Weights of a small transformer language model: 14 layers, a variant of Muon for these matrices.
Each number is 128 + 24 x the weight over its row's rms, rounded and kept within 0 to 255. Layers, rows and columns count from 0. Numbers have three digits each. The size before them is the row's rms in percent of the matrix's.

# layer 11 MLP up, 384x96, rms 0.156, rows 306-339, columns 0-95
118:105138136142115101098112123105131151121144121115109145130151158149128123094176084118111104142146111131145124139111160111139145085139102148093124146125120122119132140123106077128167068101137123134142088112208169136140153122151161142122118182090156140159077113106118154126138113125118150110
110:117191101092139119117127153114117069151159126136128131109128119147097107123072099102128147125123118151125142131163160136128147135180112130121141153127127122093155135079132100172134124167146126100149118161149087104084173137123147168099129154126121115140125113149104130157127132089122175117
095:138153140111134147140078157112154064093140151122086128055131113126099130099129119152104153123094129147129145128135130134163171096180115129107121114116148093108149120111128141143130148115159141148157136110121133080146154121131138139102108161140118134165148164090120135129103151111187108114
086:138147114104087114164132160118090151121121114105115074130094140203152109147125125097169111117083122178117119166095119143129177122133113171101144138164138130121098153113152131104118134142141107131134110167135087090119145129120114108129146084129130136145076131117117151142147117140102141139
097:145132159141122137139129134168109140156107141184123119150144171180135137098089151125126142130049093121148136113126145149156122101110108149125121137126106166117135109122082136133116129143120105147077108140123131136138143094137125162099142141134121140094109109136108091146135134092156090056
100:137114141114133129156115122096094088123123165154144107122136114120131106097141091124086151139137134165116124083106128129166136139118139173122160151169105145151154119178153106152098161095088162133096112109165137079127140106127102156146134123154123150126143140148123080166119127177116100101
096:112094097096114165151096110131152119115168175157120134158154126146129103064113082117125135127169132105112115132128124167142155118161087159149154173151100123128127133107142098108116118120149129179118147167133108138156121122154178134121132122109157159155103131114088122100135117145125117089
127:158118131158148113131103123111160101132102161086166144091080120149118147128100118116117118140142136131145108131108164149145138174153134124100151138111126073109158133123176124107133122106132139167128088137142141089169108147107147103112117163100117186110111116119149105132119122180183144119
100:121123120113113142155113140093125142141081157078113175142128163128152100174121095128103099112118124121150088121127139139146129104128123063099130119133105144165083143127144190151158138177137132162116137099131100146114161105127126140116144089106160107110113121157167121130097104149126104118
099:173127113137164099111092106120084115082116153129109147119156128128150123128116145150116090145138117167081162143124109171142094088120089087126131128105127156164098131154176148103112100114135143145144138123126125134124161136120119145140130144185119140132149154163090142171126101121125074143
103:166094111075149104137095094115148121123125107122202121116118128111098113136065141121132164101150151127098107077117142130117135150169122135124162143122136124114139130140125086144150126125150146129134115162119101154111151106118130138149119171124136159165101078106096115107160168101121144148
085:135136117102136094129124143114107137118105179089120113120127121147145072168080089153138159168105180141132110156132135095115172127169090170120128108147101132129113128129131117126163138110115150151106123097103115108138157100142120148152171136107135123105147165096137153085103138143161096122
114:112170168126137114112093121118134125141133105145168092127106100109136111117127104118108175120138107130139116171133150149158119131103147132118099178154093113115112114141145176132100092146152148112111131126160154149073110091132110110129128152108101163156148100118142148134122067091176101148
114:126098092108131124080141109151096099137141115119123118125135132153122150135135111180089131192173151137090159182118092106154118107144131144150122158103141151142109133113117095161117094086164154151123102163126160124120143105165131168127111084141103111099109131124133116128157129110133091142
098:121114109115099107165106145148088113180115116080129130139113130159118118160113130116107166101138174139125101106151121152109140181178118134201142145153163122121109132133134108080117117131110136091134114135124123098126126121132146102128134074166144151115107142129154169111111167118128109091
106:122133108129107171170138124142123112134125120142128090104152133156103175096103154188110119086119099134085132123151174091152111120164116124144108145136133158155113156102125107138139168155130103117100090119112127107099126100176151197137127128116156136133100117165110120147149118113113116102
106:156131094068125163151107117158159106128100132110138152152119115094105108158124088099077113104141113148161106089180104117176116149169140090138173137115117133157128141153150118110147145097171111125104119119142134157106140154100142152133151126113117150119115134120131132130161153080120122098
080:155157166127090101116134144157034132138098094106119105104141137128149124114135124107121127157126127129149154165122152115126122152085104132162137086115129160115169135114128155080127103111143124160096139122146116127138102101149144103124143087145095138142100140132170135183146125156103112122
102:120119098154161114166128110124118124143173130126131120146131139137174107081131120121132104067173171178127139102123106123149140107138152148122096152115130122118150140169145075143163113157084119166154142103133126114114091119107137115104121139142148137077119114140127098114067147131138159111
087:157084127134111095129125179140152120116151113089186131149129123153140121139108119174138066164112115094099145170147140097149096124132098148188124140133112128147097137170127146110111130098128133163118132081109112104118085096126111113161133115134154107140110167144106153151124135131140127117
103:146110132116110111158139129132160110158124131125175111122096141102116145174119142138125127125080165101122094073126108148148177078094131148105168161126114117132098141155144119124141135113163086150131139123110155121114116152143167085124151143124156137137151078122092093147099170106110143110
081:166118119113141108142129130129116139093153138120127116154133149119115152166142099135151148097103112142119097093135098069168121134090096139174142138139107128127110110140147157170162090147098106114094112124164186141150153108122128159163119127122098126106117116123151072126105119077146166136
101:138078132093133129136148142164126093164114125119105143145106136193119164137072145105134130100108169116156125144132142163112144140087120089126188152149110098115122124121111087151128098150148132120100145110121127116165119152142144112132178136105126126188150147116152103127146133096140107118
102:107117112181123145107127114109078093134147144130170142095103154169160137161118122164092150095093125093143145130151078141125141122143142124104156109124128152091110153123145135123167139106125107125119117130136126095108142123123161142138149147105183110121090115098088133138148114182150120077
106:125099157119147130104124146160144120116102109125125136095142172150152118080117172145077160153141117110124149151177115126135115135074131128155158145114107087134112158139137113188125145049140144133127119148113090084128146106139143129106109149137145119114085138129150131153149122153151114111
089:150098116178127104137173097121157153124128144133144107112158116121139100204145104121118116122117114142120129124144139117146136139104130126125179164116080114101174098120134122118155108181190114135103103106090109142107125093185137123125110129133104137143147130118124115179102112117102139123
101:125121103135113129157119161153115138168104127122104142113125107141117123144106158090073153115151154155105144118136122133114143156121117139188179081123119129099124126147207114135141111120131110094137140118103113095113157107107131138123124100103165135068099167123115164138136113121142092163
097:118176125162102093121106120163148109104075124112125126137145130151134143147105125095171145107160165151135112152108116145129177132130102131117149155108104140098128126114113121102188092158106121091148099129141156172118117145135180163118127140160108157095113111144155098129100084146129111129
103:173101156129125114101129139107143144111094161163129113129124143098125115104125127138113143145119122104113117083141097143168155121125125091101170138123126158160092112153105131109086132139173174133153138149164112171103161105100166116118103180106116157114127111086155152172119122118158107131
099:095107108109105163086153082111115088152147136135123114149154133119163135116084130071128099117109127146154126148151079130123132142112142088155126125149165096154122157133119139158113098163156145130115077114124142125139154133136131114128097113108138125194150102154153167117170094113135134146
108:083100119100164127111103113106167094170140123174110110132103153118108094149122111097058132151153115112154173158128115127106127155074128108128135160126111135108116136116130157170119120120137150142130130114172157078092117141111166126120114124153150159119116126128160150127106131113158157099
095:129146119087133112147133133133138150120175138114149140145111122099119136102089144118154124129155133157158151124097074148098167070087210137137113117107146122097099140127138135163106124156087150116099115128132080121175137094131162114150147142147152116098149142129159138132145140137106132110
097:139107075126139172154129130104103095152179115154139131116154115116158082126135114137148150087152143104110163113145097124184155149136143143087149145152099076148130121133151153083113112107103128150145133086126087119137117087126147109118158138147093124117151130141124142171149134127087139131
101:142118128136104142129096123154123127172085153116123154130154128190098132073097172115137134142119122147105102130126118170121132124103108143131109098110144140102143091157129115165164107133076149104122154131120199144111122122150103132142143159109126142176081145142119162137132136110157155109
# layer 11 MLP down (transposed), 384x96, rms 0.158, rows 306-339, columns 0-95
126:120140143156091112133151113137122138122141177118119159187104095126141126137156113148116056213084143133110144140120157132128123183162116101158132113105105098099131119134150082120145134106115120125117099144153150139120133130137130133117104157094128174129124152143084111136114106117121116131
102:138153133123110142132132132096169126124136109150116149126085111129122137133165126126181148094148099128145121106100100145126168134119082129126131128138120144131123193096155103145110124168126154153090093106116164055107158149121155146084124103138126098164109112154122106134127127178142110101
091:140126132129096103125158130131113110137160152121126109158063127097090097105128097112119114129143136108118155132099138167124109148141144169156125069154171159148138106122099144125108120131122111160106108118117143122137124099156217124150113156144104158102174121105139148125133127108115163095
103:155096139164128126125138088147180113108127134115139120125189101092100114132183132134083156131110103102106137096177170097142092136125118099147166133110149108104144124123128154100139087108161169146128159110124129163148136139155090121114123112116116125137136123129162118116126165125125079151
100:152146138090119128162122128129132144088150107066086112099115135142115163073128167129171126124114131153123126127151132154116147123101138111152130121102154096178113119180123142158151108119113110136089142100099149161136134170118123111148114141114128141158151152086159123090128131165075119128
094:151111153107113148141099114135125127122136131167129140110136168165110109147127118178167175120106114117179131086165131121164069111114118164135108116146143117103112115091131130117140109104087138104137145161122124129116102176139131096074121150082124122104101146122134160119160091126165146145
090:134162126150125115117152108116144129146142154116130119132130131145146077150109133136153131137123153174075124092155146126104091116132151144154129112103137137145086162158149095089119149105143129162148135119118108063135134109113144059152135102125188112131094151110125141081123129100165155137
121:075146123149103130144163147164157139113125161140122110113141119139122107156062117170139094061137131132143121113159117126102111158148152083147133101117121146135131154116164123160117115138105161079168121133094161142110112112147132147111106125086121095144121083141131146169102116147123144139
100:146110098125168128119117125134116113097121123157112107151119123146117136141137147140136174084105135118115101129170165111135100118170143141148140130121094117133177134119116115111114072090116150117162157131208113134141081177106105138131120180134151126128147155087119115096135116120134084141
094:172141110131137153089141141129147093144156165144127134121110157131109129119128094084119132172143144152160148097120137131120074184144175138149128092136135131143110131101150125135082077078115181125122120096148080133126142122117144152141123113117129133129091139136105127088104142172101129144
113:154129130100103165149149103094105157123125141153139142102129112188104120080159124116132114094153113112117168142118145141128119108114117134144153141139135114151182086128111133158093120119163096069098110129150108161124101174111144139130096149160143096156111131108151160155099116153118099109
094:109111145125133177118141132113147110120142089136139127153185095130129151137040092166141119117137127092111161140114137128179122101108143153125129113113159134131106112147128129137100090122081107156128111166115142133150098116155146105152141172146113116142154103103127136091122132088168118150
120:131140147123116164136122164121128096158122104151155124157122117087108152146166132115132153214082141109134107157118100109146096117141141150126118152121112112155151125113123192125127165097103126169073105127128125120139149106087107102168155102127102116155119133141107110097120121101109141125
103:165164131106054125156140151155109134146088120137110164122138156131116135107080085139101144152129128127113132154123111117140073107096136107153149147155144140122130124138120164130167140158136106129087145118073114116111142123133155119164136084099144116162099134132138154128098147157100153087
090:070158113101108159124124120122128163141105151111118161139094112122147154121085162095105090111103105143150133154138170108154097074143119140144128093127103130108154092132136133115117149133124149120124123113153157119141100142124183161128174127134153145141139112172114133067168134110096135151
102:157099148128102158175159164151104146129145092122097131090121104101132123107116126173137131121120132163124105125101084133105105170128120182149089150143155166151139124120133083128102138144104147147147154147135108144133135129157146132171082161122132141139101077088114117113092105115123150107
100:124089164143144121141109111109072085089154122130179154100119144106112111103121154109171135126148110107137128094156116125172141132188132104086125148169167130130160130110149124102153117148144098152120134107154109147125138133086139101125094168113124177151097138104145117101134137123115121146
102:154119091138137136135090128111191155115142107147125123112119134165117140135140117176150131116151171117114089108136133148130140093161124083079113137141153114123091108174123100177148145131123136083185115121110114107110141142128136135137109159123156110123158141114107154063116089131137105144
105:188127151148135164148136167140147096100132125130153095127150128111121149103097102099104118117137146115143103130150131136178101114175120130158099103147124160123100108102140153114145155118136129139120109185140153140117130163067116109099125174083146126131089101100114088108094121149143129138
103:096160095117133122106142105124105164134111124180108100098127133133113122145068111112145159067117117115151097074126129141142144152128128120068136123121132132114137099118124120125157132127123113076158127131116145188138136143187170126125126160146098146140165104128158150141143135157106155126
099:160102144130130157129101146152147149148125130131100125099113121132103120164102152178162086109104077155115106144104098124125156155155131132178106129131082173137150144134093112111061137117114132137184107134106100164138148158146143128133097158109114115095128088108148107132132131124124149133
081:113150149165149135090138123117158161148135133149149092115052135133108086094110105140149108173157155114143152130153148147115171119141112121099107094116161155138117106105152100101111136131120107083155160177087110153129137128110093141128103081145136127146122093112145130131127127119140148161
098:110126128132150104114120093168102087129103106142148104123132164183132147107127157099157116142107158113121159124171145151117111102155131105122135079110147152113164106108108125141108171115128154099130085153103140175123157143103105146122143082133150101153097138113135087116136170172138099126
101:157193123096147090122126117117118131144147095133070119121142092146106104150118111123157105159143078128120137153078130111164161155167165081134111125151128155166092123141097132122134116164122088144158156123114138166116109134107138163132131146120090101143144118098126110124106142136116162139
111:097134146136089152107112134128108127149109144142165154130114164162141130096123124136085156160147114151114134106169130110111095099081132160144125139108099126151134167112151104138173128040142117111104115160103104115121089141136120127131127151134190127139093150164118100157123138130106128129
089:146137118110124120134137132141094100144139100092118100115126123144112161103086130161183109097134174125137119143156112142120112137132090111100109145113128145168117150127131159122102162145153100129192145130152132113122101122097123162123115158120120088131121172134102197095120105123107130191
101:146131103149119149110156145095105157153132143142168105112125112121143156155102142117084138109124150147141074092120099113106129141142147121154170075119152099104149128118173106103110127127130155151125134115127090111138126154071150142134162084123180100104108147105120136138094139171139128169
085:129156105139115073099114118162121140149146103106093148113124105160157120093110138168134149099173128132132132146116152162109134102091168183134154155102105140100127149115149099122109118125125176109117184132153156092145112085083130130122108159114135141128122144108139127137098147169128096113
094:155113124105148087145170163134132108135126146138182141136174140131130109141096105137138127171135115095135079144156131102167124120074129156154093134144107127134125145161104079086119141151171123172127160145094113151133150106129123111103149093112134115097114097119153083102123146110111132123
101:123127104153118116099187132108091151123132120142075131099108142155142126120079101145152094112116126178183125148159110108142112138134133186152148122122152112130152119105159107105143099118140120093135130130116126087095119159114113126161128178125105145145129104126159104117165100159145083135
100:128183126090097133157118121160116133127118111135135122110133155142093125112053137179138067139136097144143137164142169124171138127138165107120126138102138108133131099150162165163147121118121167129125111125119108131097165140087117120130100065103124088124145160119153131130118108126134107128
092:101092147138150120139120136133153134171139162158085122137108113125105163117113144103105098122121167169153115106126123164152161156141124080114187165111112113149130155145111150123126097155130135131160115086101101114113140134108134094103132130112125113110107133146147076148092123077159117176
086:106102102129141106148125110089157140149129109145123159142110099175153160162150109119096063100125156131110127146153126121147096129171101125117132098085107151095102093120109116145139162168143130102124096148153152119148094145136176196137161114100139114140111109145144132122113110135148118127
091:166143119114123124116117080109131113091115143179151172120115102168128135115152104112113124131129139127129131117133110082120138105108161128166081169145147154110101125122136145132161139144091133126122093114112074105154127134205109106103166129094108130108125149165156115125108160171119139146